{
  "n_kv_head": 2,
  "init_std_qkv": 0.0678,
  "decay_fraction": 0.434,
  "train_tokens": 116600000
}
Each number is 128 + 24 x the weight over the matrix's rms, rounded and kept within 0 to 255. Layers, rows and columns count from 0. Numbers have three digits each.

# up: layer 6 MLP up, 256x64, rms 0.242, rows 86-185, columns 0-63
# down: layer 6 MLP down (transposed), 256x64, rms 0.237, rows 86-185, columns 0-63
up86:096148128137133161129103112163126138139165128153189145122126165115114139106101037127130115138161143115126156147144092113123104104152117108107134091136101125131125140137125107135103107139118075
down86:120125126121157118125170146149123109119129125148111110102153105118168114129076139122138191133144108122154126121151151100119149145085164121114065124133130090106131143101145124148106066117136127
up87:103077125154117192103132124169138156115135133130169109131114149091122122138139065112110133134119110103122130113093127125125157160178126095086136107137175123173121129107130117129125116134118130
down87:117175098117119109098125097122135201119121114161151156123159145093134149103119104153141096192164147112184114142101148149108203131126126107115127106123127104138113144132142148153124145145125116
up88:115122153101151186132111160142124161133144163138197129126155122153139144138102093117125105109109127123139109080129109105128088117172116140156119134099146088113151131128095179115105138135108105
down88:095155115127106103087123115141137051164132130154138141136153149137148117108108155104160107147128154157121115133091198143161133136136072101104143109105132112135135132097079111131155158122107130
up89:104134093157161171116118145120195146138153118126182153146131105173117124113143104133119082121120132136114116109146135130106097127136122161156148142129101147135112113101096139138142124137119164
down89:159113164099100083134113102161106122125140121129115133103142116112125149153124161140161122097114137128123124176114112100126152118098119107110119113124137151115103079093109129139106162103108129
up90:103109092174107146096136122140138148161105124128145160145153167107137122070133084133133124119137096155147102144153111144130125138144089126130120157151113116134111107089109111119111102090150124
down90:136095121100114085136134139143134105160183158097129114117132152130126142100164117133101115137142122131088116097146139117104165155101164146131121161125131123165120127146148116151108155117168150
up91:098104141129123056104107123152112139143106141118140107121165174146096109099115117116137124108106117153095146137118146158148117129140145130139126091127131102155165121137118125085107068121126124
down91:154100121114119140091111127129111091122060106151129143102135127121156167101118154123110151119108162139147116143155089139111138115154144129075104137119117189153118126141113129096155154108111081
up92:131117132110144116186087173130125148124123140122114114128159141099132141106124119160137079165123120186154101095188113145095147082150115096148156113130131114140121110113110106147114131098111115
down92:131152110134128155141146134129164090133168121110124123104153109152134132098133117146154158116142111143161105116117113165081152095094116101145149116150149144072127160113155110121115151136153118
up93:072148125118097150087113179124132126095097143126123144162117108142120149143108100119138112159142167113142098135158111147123127113135131140089093125161147113135122186149108138122130095120127094
down93:121135108126147112140109118108158121110129172133169139151113181108108134109119151093090107117108164148085121146120131126170117121091125149151139153078110113121149122139126141090142141121108156
up94:101082105151143155105121122134129149118126141098114122168097161136126134143142138101151099137092089153152161137124158176142100152150113138058110139121126125145098161113085108098125169127160080
down94:139128130090141143150148172124136120150124153107131084126117129131141138103108178120156152136111109144132165123105141176104117138125155149124209159112114129099094180136116098163144147139139111
up95:116164152130126150125132138143148162136106175095156104090130140118082158154151151063135131129106161100118166123144136172103098109122145139101103134164150134145137126124100106107126120162123147
down95:148135110165133136138146090118156088101126132106129108118116136100126100123146127144110129141152104136121115075140111109145121137110138122142110105130109175118094166161142146159106132186147157
up96:145113127098155113113135120141125135120149156158147144132115140128123104166128098106105134129090094145132167125146117167107132122156116140109111128165104113131121152120081121135065123139114086
down96:115125157125127141135191120139124127122120137116120110117149140120148115090135118153117176138128131078132136141126137100148128135097100146151118126133107083144176161121134125145100132126144162
up97:112167115154163108144105148110121108117132153122139137110153157109151140139120126130119083176140097107151117133119128138116099101166103121107145128165137135141194129171122105098086090119109124
down97:136140095104152131151092134112133153166093089169107091118113069159099150140121133094159105117118132126157147134126118110126124172124118134111153105085157130164104117139109119098188132142125114
up98:108116143160165140111132164121168117148177129151147145128164138120119154122118145154142094151103134107159126131139107145151136110151048099095132083137112104118123136132138196121104114152157085
down98:159098114150147099138198095112151109097117157152134125130096103118138098112120117183119126090084151137153121161114139089107129140107109155093107139124136123162090110100154127128144138158146117
up99:098150136146120140157127106097157151151083106138143143160129150114138145110152116100157108104085155125182138128128104108110118112130109147124127112136089099139149150131084105114122114156137133
down99:117122171143126130151132140157109146118153129144184131152123127148147127145122139144091167132143113105115151167153116132145134151111139122086093104150132120126113155121135131151155180098105116
up100:148115115123130176108098118134131168141166126154154133116155136110170098121169128088124119124081122103110147111130121121143191122138118123150127075163159097143114113109127118117149119137096129
down100:124128124144155134135150106097125117128164133132080130126083131126139136111103110157140144146117086122138125137089138120155144146105149150122147074118095155129081156137115122085132122098109173
up101:137102117102111105148099141128173177142161152112141137100166125115153139158113147122110135123133144157135115134174080137159110108132099140144159128169096094149154125156092134134099121162152138
down101:116173129087096083139127137154121133177129128136130127145163158176144109134125080153133129170157130148137112150090144085121102075115143132170130141105124104109145147111120144090143118142179155
up102:128131164098121184114040157140170114114118111118165142110096118096117152133110095147112146120149145129126176124165125136104186129133108141139104106145129118160107120128108140107116105123144094
down102:172104115148156135127152138105088074069123145169138142133130136142113128138113089140119125123088147093148087116136125113143153102130076110141136179111155123126162139110135120177120105134138091
up103:131134148115130149148115138156160118142140167127119131113068121115119116118154118115153114130122124174111119075139133117138092111108147124130175084179102127147167085110105149117106134089101118
down103:194101109139139157144117154110137106102076144128127128127115121073120139164141155137109147124099120117118170147091144150111156125143151157107154124111101152132115163090116123108128138138124112
up104:115129079122151154089098159101145134128131134114157111147149089099111181146093108154149124142115119160150128107132145158091118097113126139137105141118149121142136164133105157075124122119112089
down104:168149122130164114125164119129110154114111126140106168125117145112100119156111136139178048104120143119102085188130106097148130144150109094142126125131175141160158098111135125114126121131143144
up105:143172100131139126114052174161134113133121167139090106126094161111125133118141104125094100138110175149104148112143128173121092130093152118146116124122109135128151130094093147130109118106123133
down105:122131122122144117107151098134163130145125139117132099097061121136127109133117122167132099179160119152163139136100100155182099124120133132124100112133121166155117108158166124170159153124131150
up106:113125105115153133117100141113131139133148167105150092130099144091113141131133109129141147166151064097102172105122150161138172114096121100117151132172130104136167151110128143111107159138143124
down106:137146127104069131120135087126141105082125128120103118099139113122128119119124138133117117081140146113111133160140082128114151143097086118146082139115108136139137162133130101130142147106121123
up107:108162112163165110148128110175124141152177123100152136150160157121096137136139086123137150155142104139130146133142156175107151105134107169106160144119124127146173125150141138120119101110103123
down107:131169118073100088141154169167104168132131119117148109118126140099132095144139130100128125144134144115132127101100130108097125117138130107169106133122099137192144122110123119114111108074122179
up108:140114178120114098152141144123142150120115115120152153153153109128127133124109103135129134118162149126139177097165113140130118117110127133120141111135098100113125160065106158104085109129057114
down108:088141155142123126142098108088144110127135115158128145130133099130131126111113147158149152107146103121141133160118123119146153134130173140123113147108133090098098155150157130109108113126133159
up109:099119132144141140123111149139133117130149195115121128092165137144116134147173142119098089150115154134126158069129124145146113122141159103119118102162099094144101109134104156147129091123107117
down109:156141141133137037107147155173152136138142078107121102117183079117135138144141135106121109121134121142144113141092130117102129131153129107105136150162124141181160138159127114147144095122129112
up110:132127131113112183144111164144128157116100164093185109124053128114148129143150119094120146157164144144114170108151107107123127149133117127144118105161167112129153165093136168115121141146114158
down110:108096151156150125147123147148145117115138117078132108132132098155129122118096150125100078144139155139126126138121129091124079150098096180118139120143129110086146135143164126134125147120149115
up111:068113117161143110107104140106196128128154126082126139161121177135107123153152115113125081128159177146128072143089141145158123087152155156132122140137133090148134114122126150074127131128106109
down111:116105147083147115133165150178129077135182139173149162129083104119097125142107115150141136116085107145105133141127072115099072115092141162104159125144050180170163147127155160103120166131167136
up112:136122110134158174134108151110179135127102144086165108174159131128097132121132090126134140106102165113133115122159174096092165100160111125099114123173116157159138137129123129137114127118102111
down112:111153157164117102115138114124136130070126119082090110140127126121108120099169178100108099136139106105097121113146087135152164168097106150178148125151128149141172139124138158111136131118113144
up113:118108173135147158148097134164155132141143149083152132140128152112105137092106096064125126145132134081104117108128151148180091148178104130142155117122151105138125159119149158120133142074096180
down113:138136097153139107159092141107159125141137117101143129139105148109116147103110148181094185119134176088117132153144156105118110182138121120122150160145130149102140191111165161125108129126137114
up114:144129033134170177062099170162171118112090132131113154148162176145093183153171146104137102122115173129134131138124120132105140139147090112115097133118113121150133147064107181125133089139080135
down114:173127064145153097107118109145107105135095087104159157098142144138125112160143159107143084088101146130139080187093106135105189169140102114129096164134177132101160101119121107107132116124067139
up115:162132151104115176134139135144166157127126103125170124121131113124098189151122116114136101105131120097122114135124154155109164154142115115148147100151155129143165115114104107141105109098101129
down115:125125128135131149145139120126142120166139168105159112123117143140129125104113153133093098131118146149166111150130090109175111136138174130120129125121112135114133162111151116139147134117179163
up116:125140121095134147164135142132096137134138120068130155148126136088134163147131105118157132120096142107137127093129149204127151135150073121145117106152122134119131094152128137092105120085114134
down116:140147146110125132145130147169137137109111131145098115080139095120163111106132125162117125123104091112133120106111118113135116094095190139099103124109083161124129166082144107148120115104107166
up117:131148146149179143103122134150140110147149165114144170170154124126119139123118104100121115127120131159093099098115140135120108082146103165145097148119122123131135163163146113111124127147135129
down117:173130080082095112137174138128121155114119108111127125127169141132104111139100139156111144123137105140143156125119107143142154157120119090148121108164114158134136128109129142140100141093143118
up118:128148151097134147083107135090166124140107171096155126145107186156118126109110157123144099170133169174149138128125150142114101145157086095114097070126138141160155119105122145105119127106094138
down118:072163155137100116102117155126143177137091124154086101149106140141138099158044104134141105135106198068125125109100125115100088178164107132057145082136151155114134138130142106143098172167159125
up119:069172093152140161149129131134176155091125114129168147117112140145116142102129128097080088122128115131151098122138138131107163120140139128152124125144117135129157181120115144151120115133101126
down119:161138129119116102126105109135113130103122132132106105128174134151142145137138152131177149121120121155096121164153115108114094175145134119124125117140126133122137142098154156117161137129148144
up120:113089131144163122106146147137119177091102119123145147143158168164107155138149117144148130143125149138091161121147156130145123140133119115105121139109105141137140181161143143105125094118127072
down120:133106114098121122141129140123095102120154115143137114118096104126144138129090139180123101127101077124159131126124118101094078127148122157112144178138126157138131144131151142126142132126123109
up121:115115150125159150122126122145142181098149167145148109126151183150125156122134131179145148102103110183123157129154092162109128111126125154087137116119110126148117156088108104129119163125115086
down121:124119113122117081129098161161177109167133124109137129119152155098142121054118114170116122168181108076141134116136155129127123166149145115149163152165122124143074108094145147154134115178100116
up122:105101139113151139139043162140144110151132108118166116097127127151129139126133133083107152138104156146109095120130160149133164126124092092172128123172156080121133158063098142098116133127094109
down122:145156105077136092118098152110107109140168165100124123142086122150138162143186137141139161153172128164121137135137133147091125118095084133145158115128134181120131147135141147114163133089152116
up123:156096107112190191128063121120150173146161163087116156139103125145111125157119096141150093129116091123118151104124080139080129133132135062113109124139158106157171139119116123092127137140134122
down123:129082119195113131075126063087102119106159112116126158158133133120105134132166139094139083092138153118124138219107095106158105167181180126142089119101141094154159102134104177133135106133105121
up124:101117116116162148136154167097163158145136138125116114156152124118102145153104105147099124124142194147103110192183109154151126094137127137113125091135142131162123127132116171147128115122120110
down124:135128146110112085120094112091105126116097123134106160067123077131107118109091147115124150151104156159109109142131101120099102106131088145173129180145111121134148109123161138121121126112094124
up125:085172100141124122101145143136116111125099136111129154176115124156150124050142117140091074159125144149153087128121101142130104086125114141097136129134122126140130165139090128132113139087139109
down125:118119129153122126124115134117137050123120173130131142081116133111117102118124147113144111139121113099151131133181142147137139133100131104113114108098094108143141129164148087129148075116131147
up126:134088129130203180099108151139159132140152130076107140145089177093109166105151072155113139099139126138130182169133125138110109116138118154072085130169115094133193083080098149103109097144131140
down126:140085100061125183106084133105139099198147130133038132110122166087145126116130128101124074075131134120149200202118107081148110178154158119075067085130158089095181114132139158082106089104149119
up127:143161108123140120147086124123166131107151176113128101127118119142151147121132144095143155147101121139125134081154134108099111152135099136137129079194077118130138084089107104169110149126088121
down127:109077106155131177139129147097125095092110088143143121108101112120142148104119167083119155123171136147144155149115143161094107113121104126122100149086151186139102142144142093113163102120110188
up128:106106117117111113154114144137172117132136148166161126150152128109124140103162082153121088171114110131139098102172156113143131100146128075130121149099124116137155117128142133098122156103106100
down128:115131127136159136158090104115125108109136113117105153099085163108116161139113136080142155138152117132127133138130129124136150166114122171103112122164156101154141138136096091159162092139183153
up129:131138113192128092143120190106125154110116119105159158141120131134138134098195113106107105138123150125149085128130117109125081073140143121102097129122091110143167146090117121130114138114091087
down129:154143087113138159102117176117103086139092078094126146114105148112093125096123139128176129133119111126160109171109158119093153109144152112164126166143113146160144097157156111152143095093135185
up130:120126092148150156126103122155168182106169181150114103125113147106129166171155137165114138164128121139105122130163143137150154127106116098103125129169127145138135135108109157149128156139120087
down130:105097155131134052129156117134142119163100153146128105113125119116163125125108130164135177157131108119091118121128165095089119079133111117152126096154114142177103116173132101154136129112096200
up131:097085056146124148155104141098183137151129133086183087190107171140170134099154111120136163139136115082128173150109128148109100122112116149121135098130135156173137166131127111119098138069111118
down131:094164098173140134151073109113138082163107105128177139156180177142179126162134125147088146085167167081121232139113125141136127180094113179112095085118193134147102132107131098118166159097103135
up132:122120135115091129121151160194112143083145157141172132120119108131084136145109103146132138116129132102114153131158113119100120123133113125086139080082094111149164119131143157129091111132088110
down132:149106187100112139126109079129148159113131109129187116130086093118110139140089137154106106098155108086156117126158147103145177153124162148131086180180132126116165115151125164117127132096125133
up133:126114150127160143138136113119130138121137136134099141166081106119124169113155086122118107118112176131115122128167124142088095095161135172115147100132156098142109130128123127148107085131120129
down133:107126096130095143143152136123129141140144120113102125108088105096114102135106100128122131071129148119151108122116157078124125135101154107131148110137122105116116128177112142128120126143127153
up134:084087134107158135119088110114138153160193151153142127121143120090089114129135132109122109147078094107165126153165108147081115122141083110092068136128106097134180152134081141118093112124120166
down134:093145176080134153067144138161116098143164126139127061105120079078160131167126145096064104152106152083122108181136124151105119123157172128130141133147113102133118121099102129096180100029135137
up135:081129142130137137148094116142118141130127129101149123131114140130122114146076130113138122178128122124157164135142116132153118081130115112097111143112108135133147158094142161128068122112131109
down135:132115125147151127139174114163081088101113097160123128141141120133159113141121154141112133140139082098121158110181142135123179140151095124165124135125123135162136142120117149149164109108107148
up136:107090163120139142069162115146118144104120127137135128138136139108119106123113087123147104152146151121113155139143121150114115121118133106096153109100110117127145138138088172083086148102091110
down136:149119140139139143113133088097125152120121080110159124103115076113124104144112136106131155109149134115137097162136123144123133131130136117102143138150078107113117095136126105123089130125110137
up137:126117126130117132138115124146106135127155132107144145160161119121143140118124140091140147125119127135151110136128145174130108124090098103130119124166160083109163125100122119103125117088107091
down137:141102134121139131146117144130086125138131083149134120135124130112113098118114126159111133136115139117139118113106129144145139112110175111097068160097114110141143119145165101136151134123112151
up138:108137129168120102134136152107126136121117117135115114157085154109143111083154113120115164152091112137104163117130080137107110155103131127103141093103104130144137125106120109122092117122112109
down138:099097140092145123161141164132112139133173122140138153100109112111095132158126117106142133128129119136129144108130132120136134117107094132067120148113123119174126157105160153143163140150167096
up139:157149137086153124153113132104163132087151147131123143158141154134120128103167119122130132083117173092135150123148157133137133145088101111102126128145119099126131113128117132125101130119137096
down139:104125149152084138119163177163100124140114113115131119135113109126143133150103124115116090151078114133128142171100117064137095126150139159113125115118117154112113133149133117115140097120127160
up140:128137147124103141132092126141115133120132154124147175162139154144119189149150119137146130131115164157095096127137139141142112098151110151115099149150167058139107116099139133144120119106080140
down140:179111110090058144137087130123086119149142089116118100104152153185148103131112153117145103116124129114107106149132127118169105151123155131122083143118157105160128126076131117138133141112129156
up141:107092105167126126137096142154161159096149175133138132109105152113133108138116148115135105145079083099093081185104150168153139091151130151133103131154150136156137113111120146110096127098145150
down141:179147094154088074116174130132136122088104159143100163098130141144099109062140116096133102093097112077139120133138140099131148111122080147136136134142138132134143142156166099204074141128159112
up142:100115135144123131146142120157141160126134165155178188114099129092156092111106141115133108169111117113084121137127149148142159111138115157116153076115189115148137132127113111115118084106119143
down142:118106106157102099111131120110157138130139135091155137122086127135151118123103145134158153125096128087160104117095116087144129153160170136130108155110144166140121121129111097104177108079090125
up143:125132136117136159131120176129144123111155163123123145155153136106120151124119118092130118137121142066089137112134151120145141146104073117114171112095105136164102101152142150040112109110123122
down143:161148106114140111116092130108123167125098123138136120142134119110098127109156130134159094135079155123126111151148118119153115134132114133120160159149167144092186151127155124180110139089120138
up144:105145147167112106087127146118145122101189116129127139160132191155134153124107111155096076151111140119134116117099093123144125121133124139137089112165130094186138168113103143125143128097128080
down144:115075154124111115124104145188111085150181120125105115136112101089107098146084137143160118129111113133137094122136153138126136124103198173155158105121095135145179086161165111068148134134123110
up145:102150122130150148138097125137128120105120125132119146150106109127088135083124134131108094110135153126168145093148112135120108138165107135152132121148123134153138137140072078160107109095135124
down145:133104193164132128130149122109142087138151165127115133132129108175164105106139102125160144146137130175106123142109147143158148113131162139143134117123097136142157136115171140127158132113136093
up146:118146135135124175141075161183167138136144113099127140113138104138154116127110104134139111131106122113115168106153139151107125139126148149146141115130150152127127149139131141091114138103149133
down146:170105141114120116125128158175138147124098097116082113144155107128110135127107104124133107110127101109133132128141161100127151134094171126122104108124128136104160122102173121144109138119167136
up147:149070156120153178117110142144137134108178124120127157150123138114108186148126109097155132120133139138141149103162105149167151100176147164097137071155156090126119139115089138112123144126144100
down147:143083122105086108117145102127186132115121102123091109125152149096144141134127100160146130127126114153123113151167186145126133135133152079175128149115148136158176117147098111149106130140144094
up148:132076154103165147137087130167143157128117149111133120147147158147139171096146112135102119084132132141151156056141128112076124121175168083129158102150164108139148128113142098114112161133118095
down148:148090160084119152123103133139137155165102112121116148166132114132162098131084118147133108117101098108145171092116127139122099120113136137152126158124163125084110078085136085150095172197117103
up149:085144116097134126154102139115134192122105126146128135116159143095180128109206090101094115124110124121160114110115118112104138116096114157107129091180090122186159127155100133148123113149139106
down149:156188142107094091155133129184124162136117097160123138123141115095183103125099113127120118182132147091155149101155147118192130132085153117147094140113105061124159107149150128085152112113137162
up150:133134148116104136155132169165130136131092152087121126166143143133097158084181105109129157159096124104133122084132152117125116113172125082108145099181103118115141143122175174108088110107138092
down150:095145191136112125098108125131122168129140101126098136100110104088144155140087145074150161107111120139112136101115131070089166122115143111114166121144117162146099159111119103196113131126157139
up151:089117105151112163171158164167135116138093096131146131132130153115156116116112100119118134163123125135123180130131136138108113164155134097133138120132140128142136154106114130113068121125087135
down151:164139136132104111088103138124142108134117133099093129067142122162123116088108132107117143117183141143101125143143166092100099141123186105126120122110139139142089172114152141132136141138108147
up152:107159129135146111089141114163123183130146141131102125130098137137115097149115078134120136112075122106154125084109084154115083110140116112143119109112105113145156121124128125101127086131138155
down152:132140125115091116146152130097097088133109115116152086142122107154134114150143100173123141148136100134178112135151142107180112083122095159095131137093113179152108095111114134112159102148134135
up153:117181152141103113113133132176175124142116107119150148180156148152130171156107095149137111147141123110150125087200120142103076105141126130153119125152142125133149133119071149109078137100140163
down153:149162138099103144129186111137131148154117105145113132104132095134126110125142112153109126186107114133185113086119100150138115120114090147170174105121111159134153159094132180170139132130122129
up154:048149118117166130175092137123128140112148124128143144158154167115155081106154101095167115110143132127126090164133118186104166152120112115115139102160136095159116120166087119088104095118130127
down154:111194119132132100144141187126180138117179116129095088090117157120099136136127130182100131107105136119192128141150141168065105108118114123114119133113104143121119114137138130111149163127160182
up155:099131133144170145142101116123138144141173129106105108077122148136151135140136092086119131116135096126133103115145129129137117102118063099140103115132135110145155128062027133102132132128152153
down155:153159123145112108151069065127156197168100129101129111140124114177062116139109101103155121127114102159132116138126139137118171134135126128145126115158145131073097080116115185141122147093134133
up156:133129086169151140144139171123121136090157137122127112125114143119110133155142107098073117112105184099122120132137071151116141115139098083159131128170151086155126152065130114116105132132125110
down156:096161157122119141138153124115108109103114125120129091145143176134127115165178171159113134116139100152100131176158130126088109103147130170112153131115087189101136112128105127132149090132126163
up157:124114128115195153156129138157120164143138143105135168180083131129122127143179129151120116115150169123150138158161158136095140155127136136112102079113123149139132117132113152120127156100139114
down157:154160108128094117110148114099158138123140140178116125133129148127161116129071113127087131154117133129113133103083143093110134113137168160115118083109114111112152129160149112162132145144108141
up158:117128090116147128089133167112132115115141122120144093161086184125131155111139072110124128137141111175116151146132129132121154115143097088158118119148121151128153149083081143110097101135144144
down158:107151166151131109122144161143064166112134140122141137105149107116125160145108123141114109087103143111162135154112151125107168143182111179084138160102131141157150133136113137154120125098155162
up159:118070122114128114133092133129195129135110162097146139136133101126133098081152137105150087145141095117134165106117154136134160127148145112141152131084093119140138116118129129128099136117130134
down159:127121125142125121126129146137090127123099108145129136088154155100084119134128129130122169101094108125120137107137123095126132177110130141147097122109137133105127104121086135126163098132115146
up160:113153116130134143085113144130154096121152198122164121111117151122124154135154085131124084142142110145102097108137147150128201107154103107110114123131129114131147141139159094131127129121135132
down160:093139088125125134129167127102119109123103095115133121120117118124141125141112189146120132123102142150155161163153129148140093136124105096122130132104124135139111074123132122122128141119128115
up161:124137090120115140108151113120146133129138184118137141142128138129099155128134120087136127138151092131139104146105171117167115091149138138122137110156111105160131113153123144136089129102116141
down161:155139154116149134120132129154131138129121134160134128099119101129136099123176115154154170104142147122119160130130134131128149199122117123096120127129130116160111140100137124067141144114149150
up162:130141177143143173130136162155159151130124144118175141172144100123099158110112148154126144119124147098109152159160100141107161099150115109111104143154092126130135142116111165174092142131129087
down162:115116133120146109117135125065097113125158125128106122138143133158123122146122171163149106112121123187139119143143144149175127128085119128132136162092120141097115099129120129130129102124049166
up163:155135103124109148135142119121135167120122136124123133104141194163166125143109120105137120120130153140121090131148109127128134166134098146133134080129102112158150128104110127140109164128141095
down163:146111140133134129152081107160123144141115145140132087166149137090105138115139164108134105096126121121126165129116100154163141131120110099078148129127177144137127125115130099148130134095153132
up164:096133109153149154122109151088154126122177148113094136158135181150137142136116154113101125110165098115107120147137117119149105137112111129130135114192113129152161149125097120108149115147119077
down164:158109155117108108110141085133107151186131138155130148134123126162115122114160074086117153118129137104160086144111125110119154103131152133150123126130092125124133126096174127143155129134118123
up165:141161122149145117137110137123133140117154124127181110130101223121113118116112145160107127106106127162167147102110104142134135097138119072091103146126151121170117140130087160098116096147121137
down165:170155138131122118114094153129174122150154151137144160137112095125160130078137098151112148154184128117133127131123094114111163138132109133126125118091086150152129118154133106152136158150162143
up166:115142078140152150127118127126153131143108127085121148179105157160066119144143088132084106084111152126116138144108144137157117077150141167055134124172094095140119128122103137106125145082141097
down166:176150138125146142132130161130123096085144150100129102118111111075148112092120087131164120103133135129111102167116076109079132129114164113131164142148090138157176146196112123172108121133140162
up167:135136158154102124151141193112167158116140148138143155116139172121164145135134112079160157179129133155116152132127106164159130125158133094109113083136132082124133119117136180114147166132104125
down167:170138096099173080142133100098136120087187110135119109140110120164105130155139127162147117114098105110130103161166120153171147172168111125123133151104124123117124144080161145114130140166130085
up168:111147106136125190116158134134161160122162164097150163150066153161138149128150088124102146158104105107114100127141153130103138124178136119093183132121097105138133119150118139150094141072105121
down168:187135107112126144131148175136106106160062115120131120110090132120118103158130128093167109123149120155174107120106141143076099164108148123154170110110098103113139134171098119133132152156158160
up169:111145100112130114078165132151179145129126163137159116127107116110134130159126125072131094149100138134090146098127133139097138164086127122118144094155096126131137163133091125120121152111160128
down169:150126125128136105124172085091138116158150126109123118111127137148107151151120118125153151133133146183131101114146131109085133119088157168125151137116151126137128160138157122096125132132128101
up170:114098134184144129153153151130132117133194147104153100148110106134167174128165145079133090117098135146128144143102073156105122121133100155102143143155149140115116088085089147097097085108090160
down170:148130140123142107072149108151105124145100139158110125131141119155132127150132121106089162147127116096150109111136129131067115099083157131123062106116134152069151120149135151133116169170144106
up171:124100101138125168176107154140141142137112141096109138113120177124142124145120099142144115110120145126114139130136068152121155135131123136103154132138140153163138159119129164108134104169088127
down171:138120108167191129150103149140124132124085141107110103097093145112104138146120134110123112114124135165150113090116130102139130135103132110153106166123118076109113111126084115141115170109163134
up172:117142145113138169113104159177130132088142127121125135157099117119079117143125130127115106130108106122142143134105164140101089110147126120080100114134118134126130089120127145139134173071095109
down172:109145134165164126131110139132108172108096106125116119120195127115130129120124120134128140139138121116101115117127152102135182133139146117107129150145127136116104145118174158103124106132167122
up173:121106081114158183118108181147154125090155141128148120163114152122161160155135093083132080146147127145150089121148124152105146113151087100130117119155097155148142103117095163113143131076153162
down173:132106117088091102111158099130142129137138116138118151072185119116141159120107163110122148088169115190107173136106161120122109163143108162121121099078102138123152090080137126112092162138089154
up174:126192129131116133122134124146142147086159160096132114149136113110107158087171099106133118119138117144117136099117115119129150089115077161096147117148118099123115117114151158136128175096101144
down174:143104108172133178155099153135100100135115094142090103113130147107139127088125114150154114111144159120114114114126108117144153141145130084129132133109117090101088140114122129142152105165149170
up175:127143142158142119109126215119157150141132133111177144120108156115152110100145140084163166109114074143142160146119133098100147157141115104116112083132108105137145155172121134124125151141130148
down175:107098167086110136153107098094093140127139145135097148124131141148122139162135153163131104108083109108148112131130148129125126118124125112137119167145104107139132121112128124117136152163074103
up176:111123091142153150142090151105164117170155157121096184186094153161097157092151069141112086136105118140125107144136144125151102093158131196060116120161125106146100141116124120134126127118108127
down176:144054112121126166138079138148112062142131138110141136139068111109160115071128140130127123121140152177180124169161121126105133131122191103096153146162067091182161169169149108140139162103140110
up177:121126143098139089101118133107163134168132166107149139142107118121152142148095163123142132136096120113109105124163095126089086089111137071129104111177121115152167139148098166137107128125111127
down177:114136142105118116107156128123118113154102128138140083176136118135101099125126127171120100157104093155102118136080188172126136162143150180127110094121152143119128137088138130081126126095131098
up178:101154115093137113117126131114117134167150119121172154135091143138124129129094107110150150135107121116097125115132165128096125121137111133127108135145086079161105113090140166123093105088111135
down178:123092141142149158133148103119145139106090121126146143126106132156098109134146162124144114132164086132130114154129106143132157105103125140110148096140156134124139124106099066105183145135101134
up179:070149062114147167155114110151135147133126143125126103150147152120124151104167134132087132131157166076132150102160169143129109086156120167102143127144112086124166174161137157109110137112100152
down179:139141095128122120151148129133126146140133121109121083154114123152127144159143160142100151087099169121121143081124135118127104144140163164153136120110106141084152150111167104111138156106121158
up180:110088135112134144091138143137138148150168167128218113123096118133132185165126144142116114126096079125165140125146135160130099100131124139148123147172170118153133112133114159110110114114119121
down180:091149092069153129178181120136095106154109114135139161123195088152113098080108119104111098174119121121120085164125122132136127127153100173153116114154173075156144096141096115138137143103146150
up181:129139121088117113122111143115143131111129170130138124160135149158153121157143157107108113125119162146131160113123120119132118095174163145120126075123147127133155088108116172093122134088134093
down181:126144110107118133144178126158109094133120124079126128170144115140136139147107115119122199106129127131142133160147117125121110132139100101118080141122122130141124097120161126164127124123150149
up182:114172128096170163127079127096113144105136151121110135122122177142137151151140114147103128128104154106141123124157139126142135136137104113154144146125124116131141180130100150135124132119110120
down182:135127124107133124115166113122146140113146126142137129100108131162138113151133129143146133169147127133097142162101133157138153136143185158102146155096129127134145109118133144130139125139149146
up183:109126120153130105138100156142130153138116178129149125135086143126129108086102114111146096158071134098143121107109103115113142080112149093110107141138123133141143161148153139052117116141162097
down183:108121111109083139125125154124102100133138091118085094159128123155145124114179168102140092139167110133091148081130109141110163148113125138147099032092149156141123123138148121149121161113121147
up184:114136147159115135128152112124139159128132138133156120149179137161162112111167112125087138123107176106149159125108104156152145110146120145118075088156139091123145170136106145144121119152132143
down184:122124176139158098112108161124139109153141166146127146116088085161144097097124128128143120144131139164135129097155136157106123141109142145110139085106158075167103123115126092169165137080111102
up185:132151107123132126120087166113124155104150156121086112133110113136175168134139153126151131139158117130148092128139105173129181125105118139122121118140143136149134118080116100124114105098108156
down185:099126117087104106128143134098119151132128134180130126095132155142136101139120107178141151127115147088115127134179142119122099110118125116119115111079117149187113149109127145157096151161117131